config = dict(
    n_layer=10,
    d_model=160,
    n_head=5,
    n_kv_head=5,
    head_dim=32,
    d_mlp=640,
    vocab_size=3762,
    activation='gelu',
    norm='layernorm',
    norm_place='pre',
    norm_eps=1e-05,
    positions='rope',
    rope_base=10000.0,
    rope_fraction=0.25,
    qk_norm=False,
    attn_scale=0.177,
    bias='all',
    tie_embeddings=False,
    parallel_block=True,
    init='uniform',
    init_std_qkv=0.0366,
    init_std_o=0.0,
    init_std_up=0.0366,
    init_std_down=0.0,
    optimizer='muon',
    lr=0.00149,
    beta1=0.95,
    weight_decay=0.044,
    lr_head=0.00425,
    warmup_steps=200,
    schedule='wsd',
    decay_fraction=0.466,
    decay_shape='linear',
    final_lr_fraction=0.05,
    batch_tokens=8192,
    seq_len=768,
    doc_mask=True,
    train_tokens=90530000,
    steps=11052,
    dataset='wikipedia_en',
)
Each number is 128 + 32 x the weight over its row's rms, rounded and kept within 0 to 255. Layers, rows and columns count from 0. The size above them is the row's rms in percent of the matrix's.

# layer 5 attention output (transposed), 160x160, rms 0.128, rows 55-65, columns 80-159
size [105  95 113 101  99 102 112  99 101  94  94]
[[ 95 124 100 137 125  68 138  95  53  86 104  71 180 100  96 154 100 121 128 203 161 129 143 110 154 117 126 143  51 135 128 221 144  87  80 153  79 105 133 115 112 133 153 124 147 132 113 152 116 122 126 156 147  88 128 123 116 108 123 103 126 184 154 121 133 152 148 111 112 107 145 157 116 117 101 133 140 156  72 182]
 [118  72 126 137 148 173 132 152  65 171 194 116 172 149 139 123  95 111 114 156  76 110 125 157 105 138 130  94 100 141 155 119 141 138 126 128 101 124 133  89 133 138 150 159 164  77 121  93 189  81 189 180 141 161 111 119 136 115 130 123 130 138 170 145 132 113 133 171 117 136 121 143 169 100  87  99 125 111 177  78]
 [131 153 145 152 174  62  86 104 108 168  72 110 174 166  90 129  65 147 139 124 168 155 124 179 128 111  90 112 140  95 148 130 133 114 117 152 141 147  97 137 158  85 127 118 122 175 163 141 125 155  58 124 164 144 153 136 144  51 115 121 115 121  68  96  84 110 117 124  70 132 138 212  96  90 133 112 121 102 158  95]
 [166 150 138 143 114 125 135 135 142  96 129 129 161 128  88 193 136 117  97  87 131  77  79 145 105 146 144 148 113  68 157  57 129  67 124 119 128 253  99 145  94 144  86 133 174 158  97 135 159  60  88 164 102 104 118 133 121 151  96 147 132  90 125 151 147 125 124 167 125 137  66 125 160 136  90 148 121 109 101  86]
 [166 146 163 141 143 131 122 128 122 111 107 103 105 152 146  84  89 114 167 144 114 108 127 199 152 122  88 142 108 147  85  90  77 117 113 151 119 149 108 108 129 173 177 116 180 159 145 148  84 149 127 105 110 119 124 153 119 130  80 134 105 121 155 125 100 122  91 164 173 156 146 140 120 113 111  61 187 119  91 143]
 [ 64 128 106 113 180 126 114 105 123 144 135 193 111 153 166 230 151  81 141 118 119  94 130 154 114 108 142  91 135  92 228 193 135  93 167 122 129 164 189 158 189 120 137  89  79 110 103  98 137  98  96 122 174 135  77 121  99 110 118  82 138 155 144 123 105  92 101 147 176 156 143 157  98 199 158 105  98 140 107 155]
 [153  63  85 132 106 141 114 141 144 110 143 186 103 158  46 109 134 134 112 119 119  99 131 119  81 172 182 108 101 137 100  82  95 111 198 138 216 194 142 134 143 136 152 141 144 132 101 137 109 116 125  99 186  75 165  74 169 117 191 150 136 155 167 154  73 106 129 109 161 109 141 120 121 139 149 112 107  94 109 222]
 [193  71 125 136 133 103 146 176 132 122 126  65 186 132 111 126 127 107 107 124 170 130 154 129 118 139 107  96 116 116 133 104 110 205  90 159  86  65 110 138 148 103 134 214 148 157 123 130  93 175 109 115 123 141 111 107 164 127  77 120 141 158 113 121 149 140  88 133 136 137 146  92 101 118 113 160 132  92  92  42]
 [175 131 141  96 113 132 114 127  63 113 158 147  90 216 122 127 113 134 169 137 117 137 117 111 170  79 157 123 162  93 120  99 152 130 219 138 113 149 154 166 144  95 128 162 139 114  91 154 161 201 150 143 113 115 112 120 126 179  68 116 156 116 131 112 142  81  62 118 100 162  82 158 137 126 154  92 149 103  97  97]
 [133 126 133 132 152 153  55  76 175 101 118  83 107 148  64 130 143 127 121 148 140 114 136 109 102 118 113 128 151 191 151 122 183  92 196  88 172 112 146 173 112 132 141 151  91 115 113 206 147 127 121 142  80 130 117 165 149 128 128 177 154  98 138 141 128 162 116 144 166 141  90 164 125 133 120 113  40 147 130 190]
 [ 79 199 107 106 169 147  98 167  85 107 127 166 117  65 171  92 166 111 110 181 143  91 103 115 136 142 155 133  96 180 139 156 136 134 119 170 180 187  26 141 131 112  74 121 150 139 128 162 165  83 165 175 117  51 132 107  92 148  94 113 143 113 155 165 147 114  77  98  92 127 184  55 180 114 107 114 129 127  69 133]]
# layer 5 attention value, 160x160, rms 0.143, rows 56-65, columns 80-159
size [ 96 116 102  98 103 117 100 104  99  97]
[[173 160 138 116 114 139 152 146  53 185 126 145 106 151 184 156  78 116 136 118 154 142 208  94 115  97 104  97 177 184 201 160 153 121 138 129 158 145 145 135 114 173 132 192 133 142 132 102 156 138  94 100  63 157 115  84 158 148 156 115 144 110 139 162 105 114 139 109 137  86 141 143 118 126  94 175 106 144 149 106]
 [130 181 171 125 171 121 173 135 151  96 178 144 140 125  84 144 126 134 137 138 104 162  46 159 126 165 173 120 167 145 104  74 140 107 199 158 183 114 166 116  98 175 112  97  55 120 131  70 128  93 112 120  87 130 128 148 115 157  92 107 138  60 124  81 158  74  92  79  75 183 140 177 110 107 126 122  69 157  99  94]
 [158 117 107 100 120 181 114 148  88 138 132 126 149 116  99 130 127 140 176 141 167  92 113 193 117 112 116 102 155 141 103 149 186 134 115  63 120 116 152 101 188 138  69 148 115 184 121 179  97 154  98  90 126  86  80 140 151 191  77 146 138 104 104 143 113 131 120 118 164 164 165 117 166 132 128 138 150 141 169  77]
 [101 177 137 107 180 114  72  86 172 107  69  81 161 135 134 129 123 113 136  42 105  39 118 141 145 118 163 158 138 100  47 114 147  89 169 127  81 148 161 172 177 129 133  66 153 133 157 137 131 117  79 128 119 193  92 106 130 195 117 125 117 116 126 113 137 150 123 119 120 168 138 154 155 121 102  71 146 114 144 133]
 [125 131  74 152  77 133 109 131  51 126 119 155 113 137 155 155  74 106 182 197 168  73 150 123 120 155 144 114  83 143 142 148 129 137 119 140 168 117 118 148 155 149 125  64  99  87 112 110  85  93  86 113 100 162 156 139 112 132 161  88 102 203 174  91  61  84 102 132  86 182 162 166 142 142 172 116 161 157 147 202]
 [113 104  63 140  80 118 166 148 129  83  71 150 134 125 164 110 146 152 152  89 135 111 118 103 107 143 138 166 185 140 132 133 181 172  91 133 125 123 141 115 122  89 159 134 169  80 100 132 161  30 115 120 114 139 121  64 156 122 168  93  79 182  74 116 135 162  81 164 117 148 141 106 135 150 120  42 121  95 156 139]
 [ 91  98 166 127 106 143 154 208 106 112  82 103 110  82 141  93 151 159  76 137 134 102 151 108 120 188 113  91 129 109  86 118  99 117  97 135 128 116 175 142  60 136 109 139 100 143 134 141 168  95 101 134  86  65 144 108 157 142 131 148 178  55 120 173 119 101 133 122 129 132 144 119 116 144 173 137 159 192  82  91]
 [ 58  88 118 124  87 114  95 120 123 140 100 145 175 125 116 139 115 154 100 125 149 135 116 119  99 102 179  73  94 132 177 111 120 139 164 117 194 199 122 137 179 137 144 148 204 128 141 133  82 152 126 176 107 185 140 146  96 132 102 163  70 117 104 127 177 117 126  75  89 131 126 144 122 171  98 134 137 136 106  90]
 [103 116 137 172 129 105 112 130  68 107 151 130 123 138  67 162 134 163 145 152 106 195 127 113 113  95  97 139 168 140 162  94 155 102 166 103  95 133 181 148 108 129 177 126 131  92  53 154 132 161 167  98 106 177 153 125 154 156 124 118 169 148 105 119 136 123  80  77 187 148  54 138 149 171 141 141 128 107 145 187]
 [131 155  96 131 150 108 106 149 123 119 121 177 112 101 121 105 144 192  89  53  99  84 103 113 139 128 150 143 146  86 173 172  92  90 143 166  51  82  59 116  97 119  86 131 119 133 111  87 122  94 116 195 130  94 181 144 120 163 111  71  86  89  72 113 137 115 122 154 129 175 164 125 210 113  99 130 157  98 132 155]]
# layer 5 attention query, 160x160, rms 0.091, rows 64-95, columns 80-159
size [ 85  61 113 103  86 117  68  98  81  80  85  93  89  87  94  87 101  91  93  84  90  95  91  89  83  90  95  90  95  95  98  93]
[[165 106  73 186 115 157 169 162 133 102 146 110 109 118 195 127 152 126 111 165 175 152 108  57 127 129 125  77 194  88 143 109 158 130 128  80  98 161 127 132 118 103 149 134 138 122 145  82 135  96  50 114  68 110 141  89 117 132 164 128 130 142 145 119 156 181 187 129 111 106 145 155 129  96 141 140 143 103 107 170]
 [120 125 159 105 110 139  97 119 160 131  98 117 149 122  64 163 120 126 150 103 100 132  80  84 119 168 147 201 119 137 121  96 173  99 145 133 197 172 132 150 112 150 156 134 100 138 110 156  62 185 108  93 137  81 132 146 152 147 140 140 189  90  89 135 123 129  69  93 158  69  80  90 124 144  87 110 104 125 141 112]
 [173  99 161 129 109  79 142  80 117 183 129 170 156 142 124 118 183  99 169 108 153 156 132  99  74 129 160 118 185 115 134  90 148 111 148 103 147 150 133 136 143 158 120 151  66  93  84 109  63 130  73 134 104 129 138 154 183 119 141  90 135 122 165 139  85  96  35 124 112 159 153 112 144 119 124 112 122 104 116 134]
 [126 160 149 128 156  92 131  81 108 178  91 185 137 103 154  73 178 126 181 146 159 115  76  90 186 128 133 120 145 132 154 155 156 137 152 101 121 135 129 126 125 150 110 129  90 110  79 167  66 130  99 143 102 109 128 140 146 114 135 122 161 129 162 138 105  65  96 138  99 138 169 112 146 122 150  92  57  96  93 127]
 [ 79 158  65 148 146 122 178  45  96 150 140 153 145 116 149 162 151 136 189 124 167 132 142 113 107 152 105 138  76  98 142 110 175 114 110  96 155 143 118 171 138 142 152 129  59 109  69 135  83 163  70 163 141 106  97 158 126 159  99 118 190 132 110 178 104 114 123 189 182 110 133 107  94 110 123 118  99  74 130 154]
 [102 157 110 126 148 159 134 187 151  96 126 110 117 153 156 163  60 175  62 148 117 100 113 163 115 114 124 110 115 136 121 131 120 112  93 147 127 144 130 135 124 105 147 108 139 130 175  73 221 117 142 107 120 157 162  88 123 130 138 144 135 119 132 118 131 161 201  94 149 115 115 183 131  99 118 155 131 171 143 140]
 [155 183 119 160 108 159 151 202 137 110 173  78 130 150 129 107 149 184 164 118 108 117 115 167 111 165 180 138 109 172 131 188 151 138  81  85 128 101 133 100 146 140 127 112 132 148 205 113 112 163 197  76 137 137  92 158  95 191 135 139  66 136  91 117 195 126 138 112 147 126  86  92 157 134 199 141 152 169 119 119]
 [150 112 120 144 149 152 139 175 122 101 134 107  77 126 140 118 125 110  63 135 142 140 122 130 156  85  73  76  79 129 112 118 103 196 128 172  52 122 139 147 107 108 110 126 173 148 147 161 162 105 143 162  95 161 162 106 110 107 120 142 197  89 115 139 152 167 170 145 108 133 127 138 137  95  92 127  86 156 146 132]
 [131 102 173  78 149 179 124 169  99 132  98 144 168 137 117 117 105 204 138 145 115  64 100 137 149 120  66 155 144 149 126 106 137  88 154 124  60 168 175 121  93 114 106  83 135 146 152  78 131 124  76 190 119 124 107  83 125 129 117 131  85 112 144 154  92 118 121 131  81 158 119 217 137 153 139 182 100 142  37 143]
 [132  73 104 111 163 101 158 155 163 151 141 162 115 110  44 142 161 123  68 116 180 140 122  97 137  94 122  86 152  95 155 163 142 104 187 106 191 129 100 188  73 151 148  71 144 122 117 138  79 150 148 137 181 163  81 118 147  97  92  97 120 179 106  93  85 139 174  63 131 148 165 133  67 154 118 114 143 130 109 151]
 [ 99 118  78 141 137 118 102  90 102 123 132 150 170 163 148 167 162 118  28  81 136 147 117 151 140 106 132 153  82 195  83 140 173 125 147 122 149  81 124 131  80 114 124 165 113 139 162 156 192 164 105 114 133 106 147 156 127  75 119 162 150 105  94 103 172  89  96 152  91 124 129 148  51 103 137 126 121  93 120 118]
 [125 112 127 132 137 174 141 115 168 118 151 152 106  89 169  85  60  72  74 144  87 156  92 128 189 148 111 118 107 144  98 135 144 123 161 121 103  89 101 102 141  52 135 127 130 148 119 147 107 133 158 148 108 107  98 132 116 154 134 142 127  49 148 129 130  95 104 127 142 156 202 158 109 149 129 105 116 116  75 116]
 [125 172 143 104 100 145 239  96 117 113  73 135  82 127 187  72  88 146  89 159 171 122 142 141  83 151 136 200  51 114 127 151 126 175 115 169 164 101 119  90 149 154 177 153  92 170 157  82 124 103  91 104 136 171 142 125 118 121  94 185 167 177  96 127 109 104 130  97 114 112 101  83  96 147 124 104 165 142 139 171]
 [ 90  76 193 133 168  66 125 112  81 187 152 108 130 124 108 134 169 147 116 133 121 149  92 125 122 130 142 103 117  82 114 141 129  77 147 115 125 101 126 139  79 173 103 111 126 122 181 141 121 118  92  93  98 122 107 131 135 142  95 115 160 128 177 146 129 178  84 110  43 175  86 134 126  63 105 162  96 123  95 122]
 [196 160 102 105  99  86 115 136 126 170  55 131 153 151 112 108 108 170  92 155 165  93 104 153 112 110 119 164 110 141 102 167 144 114 111 132 111 168 120 142 147 129 139  93 105 157 116 162 120  61 158 106 182 178  74 153  83 113 181  52 147 100  97 138 134 111 140 164  74 176 137  74 104 107 142 136 113 121 122 118]
 [160 112  35 101 154 148 181 136  80 134  84 215 177 150 138 142 113 155 122 127 149 164 110 154 151 183  77 129 111 145 113 152 144 130  80 131 110 128 173 131 147 113 173 128  93 112 135 176  95 137  89 163 144 153 112 172 154 102 120  81 135 141 163 188 148 132 173  96 136 139 171 132 158 124 193 117 134 128 133  63]
 [161  77 133 185  60  63  82 159  97 118 138  65 117 138 195  97 162  92 119 192 123 132 177 158 153 152 115 119  81 147  90  91  61 201  87  97  92 158 133 113 161 107 175 113 148 170 128 107 192 121 138 128 113 133 135  87 140 129 142  95 150 147 148 147 118 149 118 127 145 177 154 146 192  96 171 141 112 108  97 118]
 [239 111 139 156  84 106  93  78 102 139 107 106 128 158 114 102 130 156 120 128 127 175 136 127  99  96 159 132  86 117 161  97 169 122 133 106 107 145 135 113 100 128 124 141 143 142 191 100 113 113 135 163  88 105 127  77 144  79  99 117  73 147 135 164  93 236 163  75 110  97 142 113 145 115  91 131 155 118 133 127]
 [156 114 132 105 130  96 151 166  71 200  93 126 169  96 123 103 111 118 109 142 116 107 155 113 145 152 132 123  61 129 135 139 162 130 154 137 110 107  68 116 110 152 155 172 127 137 125 177  76 156 133 111 130  92 180 145  96 131  47 121 208 133 112  94  91 121  79 105 219 146 148 138  95 184  91 165 139 119 141 190]
 [118 124 140 109 111  79 140 154 100 162 127 158 168 177  97 110  96 166 135 150 122 118 157 117 133  70  64 184 205 129 155 153  94 115 113 124 166 102  87 109 128 143 114 156  98 144 128 143 144 129 106 122 135  86 168 123 127 108 161 103 106 142 131 125  77 128 142  53 131 131 102 150 128 129  93 128 112  86 122 133]
 [ 81 165 127 181  58 119 160 178  91 144  95 153 160 138 115 101 146 124 113 127 139  93 103 143 172 126 111 148 134 169 162 134  85 139  94 154 179  97 150 148 149  53 188 154 138 140 104 154 128 175 158 135 117 106  88 126 151 143 111 135 132 140 103 126 118 155  87 114 187 114 143 184 156 128 135  77 140 191  80 109]
 [111  75  94 155 158  51 108 114 145 148 107 158 106 133 122 126 151 157 133  61 108 146 109 164 104 121 137 184 218 141 114  69 115  82 123 130 112 150 155 136 181 129  89 154 128  74 128 115  90  99 140 101 112 157  74 126  84 153 123 133 170  79 114 168 101 120 133 124 165 139 143 125  69 214  72 145 149 154 115 112]
 [ 56 191  90  57  64 106  72 107 137 197 162 107 154 141 116  72 139 122 130  73 111 146  79 120  88 171 140 142  75 169 188 130  82 163 147 130 118 127 147 198 163 123 107 100 134  94 174 151 108 128 154 159 149 133 150 137  88  95 175 127 159 173 106  99 101  61 137  99 166 122 126  30 122 146 149 184 134 162 156  84]
 [171 137 126 157 143 102 198 199 144 113 115 171 112 149 124  70 137 128 130 131 131 134  78  99 150 155 144 145 109 174 183 108 165 131 135 111 125 105 116 132 123  68 114 140  89  43 128 162 139 100 106 108  74 123 153  84 165 139 100 123 178 126 141 137 150 144 114 140 126 147 181 102 149 101 142 127 160  94 114 132]
 [127 183 125  98 114 122  58 149 100 156 143 112 108 104  95 181 166 141 157 158 124 157  97 215  86 153 137 148  96 119 109  89 114 134 107 168 122 158 134 130 156 208 126 200  92 170 112 118  74 162 100  39 148 113 111 117 182  64 158  72 123  94 181 157 155 152  42 147 138 166  62 146  42 127 111 146  97 163 140 126]
 [155 119 126 148 101 155 115 149  94 115 120  86 131  94 108 129 188 110 108 114 155 126 104 146 137 175  70 154 134  99 151 127 213 137 114  92  67 133 147  84 142 119 129 174  94 159 141  90 104 112  91 174 141  80 142 157 137  84 114 135 123 126  97 143 118  83 124 153 101 163 122 123 150  86  85  79 133 170 198  83]
 [ 83 163 124 133 111  94 104  99 114 127 109 133 110 110  69 169  74 107 171  44 146 116 164 145 152 100 119 126  85 136 190 165 123 109 108  83 129 165  98 141 153 137 151 165  56 157 102 131 137 186  85 135 125 158  99 163 132 114 138 126 133 147 161  98 138 134  92 133 128 152 149 128 153 114 151 121 181 154  68 120]
 [112 130 160 161 118 167 141 118  87 124 178 157 124  77 166 122  85 145 143 127 110 116  86 103  46 190 142 163 103  72 118  88 106 152 120  98 157 128 160 143  80 122 110 102  93 100 150 132 127 109 145 124 120  55  84 103 127 189  87 120 145 147 117 172  99 149 148 141 197 153 168  81 124 103  91 177 103 167 106  95]
 [147  78 112 111 147 120 116 191 110 160 163 119 101  73 171 127 144 134 176 171 181 109 114  62 132 134 118 139  89 159 160 173 140 107  69  96 115  49 104 127 132 112 119  95 114 178  80 179 148 153 133  98 155  96 146 137 102 171 140 153  68 146 101 152 141 177 164 145  29 132 113  81 130 107 135 149 144 175 121 151]
 [143 103 127 142 124 186  84 142 149 112  86 144  75 183 116 181 146 156 147 142 171 111 105 128 204 136  95 131 114  98 107  60 106 170 164  49 134 119 176 101 150 115 113 151 121 119  91 125 115 161 171 129 119 156 113  90  67 132 125 134 177 166 108 120 135 101 122 114 137 110  77 121  98 109 135 129 152 105 126  79]
 [ 98 124 127 111 158  84 133 175  60  67  79  72 163 116 141 133  83  96 115 138 149 131  92  72 108 131 174 111 186  96 152 149 103 142 153 157  67 137 166 131 144 182  92  73 122 122 132  77 134 166 204 116  80 110 130 126 167 118 161 127  92 164 131  99 164 107 101  85 131  95 152 159 172 111 117 100 178 164 118 123]
 [122 158 199 112 124 108  99 110 122 146 117 183  52 190 141  89 162 103  96  52  61 108 146  99 123 129 143 116 176 113 115 149 154 104 136  94 114 147 182 134  40 124 150 162 150 159 136 166 145 211 153 124 118 105 138 172 148 175 126 153 170  65 126 167 117 129 131 114  95 162 126 128  79 111 121 120 117 119 143 134]]
# layer 5 attention key, 160x160, rms 0.095, rows 64-95, columns 80-159
size [ 74  98  90 138  79 110 131 129  85  82  80  86  95  79  87  78  90  82  83  84  79  93  84  85  79  81  88  87  89  82  93  80]
[[151 129 153 112 141 166 130  99 153 131 121 126 111 172 127 138 193 123 192 152 122  98 162 168 109 119  70 129  73 147 128  94 126 147 104 108  50 152 154 210 147 134 150 130  96 137 162 165 141 141 127  88 176 105 103 190 158 175  93  55 135 114 178 175 141 107 159 168 118 146 129  88 146 105 189  80 153 111 163 131]
 [165  90 184 106 112 144 123  68 103 136 174 155 105 159 135  95 175 119 158 109 143 115 142 131  55 136 116 150 145 104 148 112 146 151 172  44  70 126 118 158 113 162 137 136 114 124 120 142 150 132 128 109 120 128 136 115 164  97  89 117 119 138 149 158  97 133  87 172 136 119 165 106 112  99 164 114 143 107 148 132]
 [104 177 133 135  91 139 124 134 142 138  90 123 120  96 125 132 121 142 154 170  72 153 166 115 191 116 138 167 100  87 107 143 131 114 119 128 101 124 149 191 180 146 136 105 169 150 178 169  31 154 179  89  99 163  87 185  93 110 149 158 140 134 133  91 134 101  90 138  91 114 100 113 132 103 155  93  95 110  72 159]
 [140 151 128 122 158 122  93 141 153 128 128 106 118 159 125 107 143 147  93  93 189 117  61 166 115 154  89 125  63 175 150  85 168 154 132 129 149 124 130  86  88 132 108  86 120 135 119  79 177  91  95 149 166 123 139  63 126 192 147 108 111 101 166 139 158 151 126 167 174 131 133 146  87 111  83 124 187  40 166 140]
 [ 95 157 137  94 120 197 153 100 158 102  74 117 138 101 116 123 153 106  97 119 146 176 131 136 145 106  98 154 169 115 101 119 121 101 162 191 116 121 120 187  39 107 140 114 118 165 183 128 126 162 131 130 107 152 145 170 154 150 178 121 122 117 119  78 233 121  98 131 124 137  78 138 143  82 153 139 167 125 145 124]
 [162 124 170 127 129 125  60 101 191 124 124 124 160  87  95  91 133 130 127 184 177 164  99 137 122 144  96 186  33 171 136  84 176 128 132 121 142 108 131 129  84 154 137  99 139 100 113  92  94 108 122 163 150 134 178  87 137 200 114 167 103  96 140 132 159 100 127 180  94 108 136 148 106 136  68  75 189  46 142 168]
 [160 127 139 149 136 153 128 143  99 102 116 111 136 170 159  95 138 176  78 136 166 123  91 171 131 127 125 110  67 134 154  84 186 130 157 152 136 133 110  97 117 113 114  81 113 105 113  65 173 113  88 109 135  92 146  46 157 121 158  73 177 124 147 146 137 149 116 186 112 155 142 133 131  41 149 139 184  47 153 140]
 [158 182 115 152 158 140  94 156 104 139 121 136  95 153 140 107 122 173  92  88 155  88 101 159 125 150 141 145 117 141 176 109 142 157 131 112 125 131 125  92 134 163 106  57 148 119 144  94 157 112 106 111 139 125 134  71 116 161 155 128 127 146 200 123 123 173  71 172 166 130 147 168 102  75 120  96 162  13 113 135]
 [109 111 134 138 167  67 147 143 162 130 115 105 145 162 100 113 175 100  91  87 129  97 157 152 156 110  97 186 156  81 103 131 112 103 134 115 105 167 118 186 187 161  92 107  88 178  81 140 117 110 151 126 114 156  74 187 113 104 171 106 147 140 128 116 132  52 149 106 134 137 116 124  91 142 122 112 151 126 174 145]
 [188 136 125 137 139 130 147 142  64 127 154 123 110  87 173 146 154 131 163 142 135  88 160 189  62 162 133 144 185 142 117 133 106 115 109 109  58 123 101 120  62 180 124 139  77 130 156 126 152  13 119  78 151  99  90 118  89 177 128  68  96  47  82  99 167 131 170 135  92 121 170 116 111 161 109 114 160 126 135  83]
 [197 127 170 180 128 149 144 132 156 137 145 171 102 146  92 164 153 149  77  95  86 129 179 123 140 115 191 166  65 128 189 110 132 118 110 119  91  95  98  96  72 136 111 113 122 207 152 112 112 189 139 156  94  85 148 127 135 139 137 131 144 109 109 124 155 170  28 119  84 135 175 187 130  91 133 107 163 109  95 111]
 [ 83 124  98 148 170 158 141 122 166 135 154 123 149  88 198 119 131 123 151  63  32 173 100 152 134 123 109 149  99  44 137  98 135 155 159 183 114  95  85 115 166 123 133 103 149 156 182 185 101 162 135 161 162 135 137 136 123 151  99 104 170 115 130 142 119  94  75  94 135 155  95 114 118 149 124 114 125 111 140 126]
 [127 126 156 131  84  99 136 127 120 151 171 102 102 156 127 218 186 134 109 146 125 110  90 146  88 133 184 109 192 160 100 122 108 114 143  59 138 102 159 132 126 149 136 178  99 186 104 103  99 111 166 103 176  76 121 190 117 126  97 133 149 169 108 114  76 143 119 137 118 128 144 140 156 134 118 178 129 163 115 101]
 [128 136  87 137 153 120 108 167 159  66 141 114 131 134 153 184 148 124 105 147 172 102 161 138  72 125 153 154 119 111 152 130 113 142 189 103  70 113 128 110 101 176 108 108 160 122 129  99 138 119  78 155  68 109 146 113 141 112 126  98 150 133 134 158 132  76  85 123 185 151 138  94 147 168 194  68 132 115  67 111]
 [103 107 164 147 149 150 160 101 137 101 140 151  86  89 111 164  90 144 142  94 112 107 129 173  98 143 164 153 118 138 198 151  67 180 135 104 177 150 194 153 108 166 146 141  91  93 111  89 148  58 112 122 103  96 129 123 135 107 139 177 122 138 147  78  99 143 109 137 112 169 157  98 129 109  76 118 181 147 137 127]
 [101  94 151 151 149 148 116 103  87 169 177  97 113  87 125 159 146  98 107 145 119 132 193 167 129 153 152 138  85 153 119 159  97 130 119 143 133  99 139 133 103 177 116 166  89 122 188 120 110 151 166 130 151  88 132  93 123  98 103  97 182 110 120 109 131  92 120 124 138 145 181 143 156 169  83 122  87  91 129  90]
 [159 140  39 114 124 123 180  98 169 139 148 174 128 148 154 136 153 115 123  97 169 142 158 110  88  78 122 123 170 147 142  84 176 143 128  82  77 133 137 183 168 120 102 116 113  93 133 148  88  97 138 201 107 136  96 120 147 139 130 119  83 157 149 130 131 126 135 125 156 125 162 130 118  76 125 177  82 149  95 122]
 [152 186 110 147  80 160 140 134 117 163 125 170 128 126 137 121 130 132 134 153 169 174 160 182  72 137  96 178 116 137 174 103 147 120 132  43 138 139 138  55 158 146 137 200 112 185 106 174  88  98  62 146 105 184  79 151 160 107 130 176  84 120 102 122 151 131 137 111 104 170 151 173 144 153 129  90 145 149 140 132]
 [ 83 155  73  78 102 148 143  81  77 144 138 169  56 141  88 146 148 136 133 129 102 125 161 152  73  98 178 138 190 110 118 227  90 101 133 161 122  67 155  86  94 114 100 147  92 184  98 143 173 121 159 101 163 127 111  72 124 134 152 131 141 114 157 131 135 114 145 144  93 138 160  73 104 149 158 187 104 154 182 113]
 [120 110 118 147 101 194 156 129 116 152 158 126 130 121  57 121 158 116 121 149 145 111  84 158  66 108 127 106 148 164 135 113 112 114 148 125 150 146 154 189 126  89 139 129 132 147 135 126 186 144 141  85 144 117  77 176 129  89 119 169 103 183  91 169 118 166  85 110 121 110  78 156 158 186 103 163 134 167 133  69]
 [150 126 202 116 108 164 127 142  96 174 101 126 121 125 183 112 166 113 134 140 164 192 155 159  82 180 118 154 143 148 145 106 101 152  43 107 115 121 164  89 135 157 138 186 124 149 161 148 160 107 147 102 157  84 132 101 122  35 109  78  95 135  83 145 161  76 185 131 130 164 152 119 104 153 122 129 112  72 111 164]
 [106 108  89 147 116 187 143  88 110 114 107 131 133 128  92  90 110 100 159  95 125  83 209 137 148 104 132 146  80 104 105 127 121  62  91 172 180 124 150 192 134 139 142  97 112 147 114 131 130 122 133  87 145 141 114 157 139 178  91 153  58 159 209  66 115 128 198  97 169 130 168 156 128 111 145 167 118 147  53 173]
 [113  65 124 148 154 125 131 150 154 119 111 105 109  84 147 108 128 111 100 154  99  93 178 147 110 157  89 111 128 134 114 141 153 154 124 144 128 116 120  88 155 144 166  87 113 126  95 158  99 100 143 121 144 116 119  61 175 172  43 135 178 145 143 119 197 144 111 113 151 130  96 147 131 133 114 143 167 147 171  37]
 [157 112  90 156 107 120 188  99 112 115  84 119 158  94 118 162 140 139 168  68  86 132 154 131 144 164 121 110 171 103 108  89 156 188 142  53 120  78  77  74 151 118  95 156 145 186  82 122 151 121 130 151 105  84  82 127 137 127 116 146  75 111 102  78 153 147 181  59 146 114  81  71 139 120 123 159 106 150 119 128]
 [154  90 101  89 122 145 182 142 182 115 172 155 128 157 151 123 147 117 100 135  49 142 198 151 134 113 203 156 159 112 131 122 117  95 112 173 126 152 111  82 132 134 107 149 165 104  99  84 119 101 132 149  80 109 150 202 126 127 110 227 171 136  84 159 130 120 143 128 110 142  92 105 113 106 103  82  68 116  86 138]
 [ 98 105  88 170  99 136 156 182 117 145 105 156 169 115 178 159 133 145 102 116 188 103 132  94 123  46 140 156 112  73 134 155 123  61  71 129  96 146 158 104 153 161 115 144 181 115 104 165  74  99 131 149  93 110 131 132 145  88 104 138 108 139 133 146 191 136  70 153 101 118 124  78 149 141 171 157 153 159 142  94]
 [152 102 132 144  89 180 161 149 122 101  79 100 116 122 125  81 116 158 118 104 122 172  93 138 140 122 126 170  50 109  72 120  78 135 104 190 149 133 141 142 185 145 105  59 176 176 183 127 125 126 163 130 131 119 160 123 138  98 146 115 129 141 106 107 104  33 142 168 124 120 149 151 134 143 133 112 155 136 147 160]
 [ 79 111 115 134 128 116 102 137 160 142 119 112 144 187  83 168 105 116 111 147 118 115 158 108 141 118 130 106 115 126 142  71  87 193 166  53 118  77 129 134 137  75 101 160 155 149 105 122 123  58 163 147 151 157 179  48  75 103 130 158 135 140 195 122 102 121 127  96  91 148 162 101 160 110 203 165  64  61 116 113]
 [138 141 130 145 111 150 160 134 157 103 128 113 139 133 193  89 160 139 114 114 105 140  99  95 158 110 127 107 124 173 147  82  99 128  92 137 183  74 166 187 113  87 124 108  85  95 110 135 154  52 123 173 135 143 135 120  79 102  87 109  83 117  89 154 174 114  96 145 119 109 198 173 129 149 146 165 111 119 111 135]
 [104 145 158 160 104 112 174 250  85 157 137 150 128 129 156 159 101 134  95 104  86 102 113 180 130 111 181 134 104 125 121 192 141 110 137 153 146 109 156 125 175 128 132 137 125  87  92  81 127 146 114 127 114 174 135 107 112  63 104 220 127 112 147  54 132 119 180 115 101 114 125 118 139 138 151  99 108 155 129 128]
 [181 114 137 104 121 116 132  88 156 142  70 142 110 149 128 145 121  84 138 121 133 157 138 124 143 189 173 123  82 129 166 106  89 126 153 155 147 175 148 159 103 186 122 177  91 130 119  89  65 122 151 114 174 126  78 188 105  88 105  42 202 139 148 105 155  91 185 116 155 108 135  50 117 117 164 188 110 156 122 155]
 [153  68 125 107 154 163 116 108  95 150 105 157 164 175 128 120  87 104  48 175 117 165 168 108  92 144 149 126 143 134  79 101 125  77 148 140 199 101 115 149 111 115 193 135 175 131 170 130 108 156 155 115  75 133 146  77  89 138 139 153 119 146 145 128  41 136  91  94  74 150 104 124  84 134  86 109 136 120  77 141]]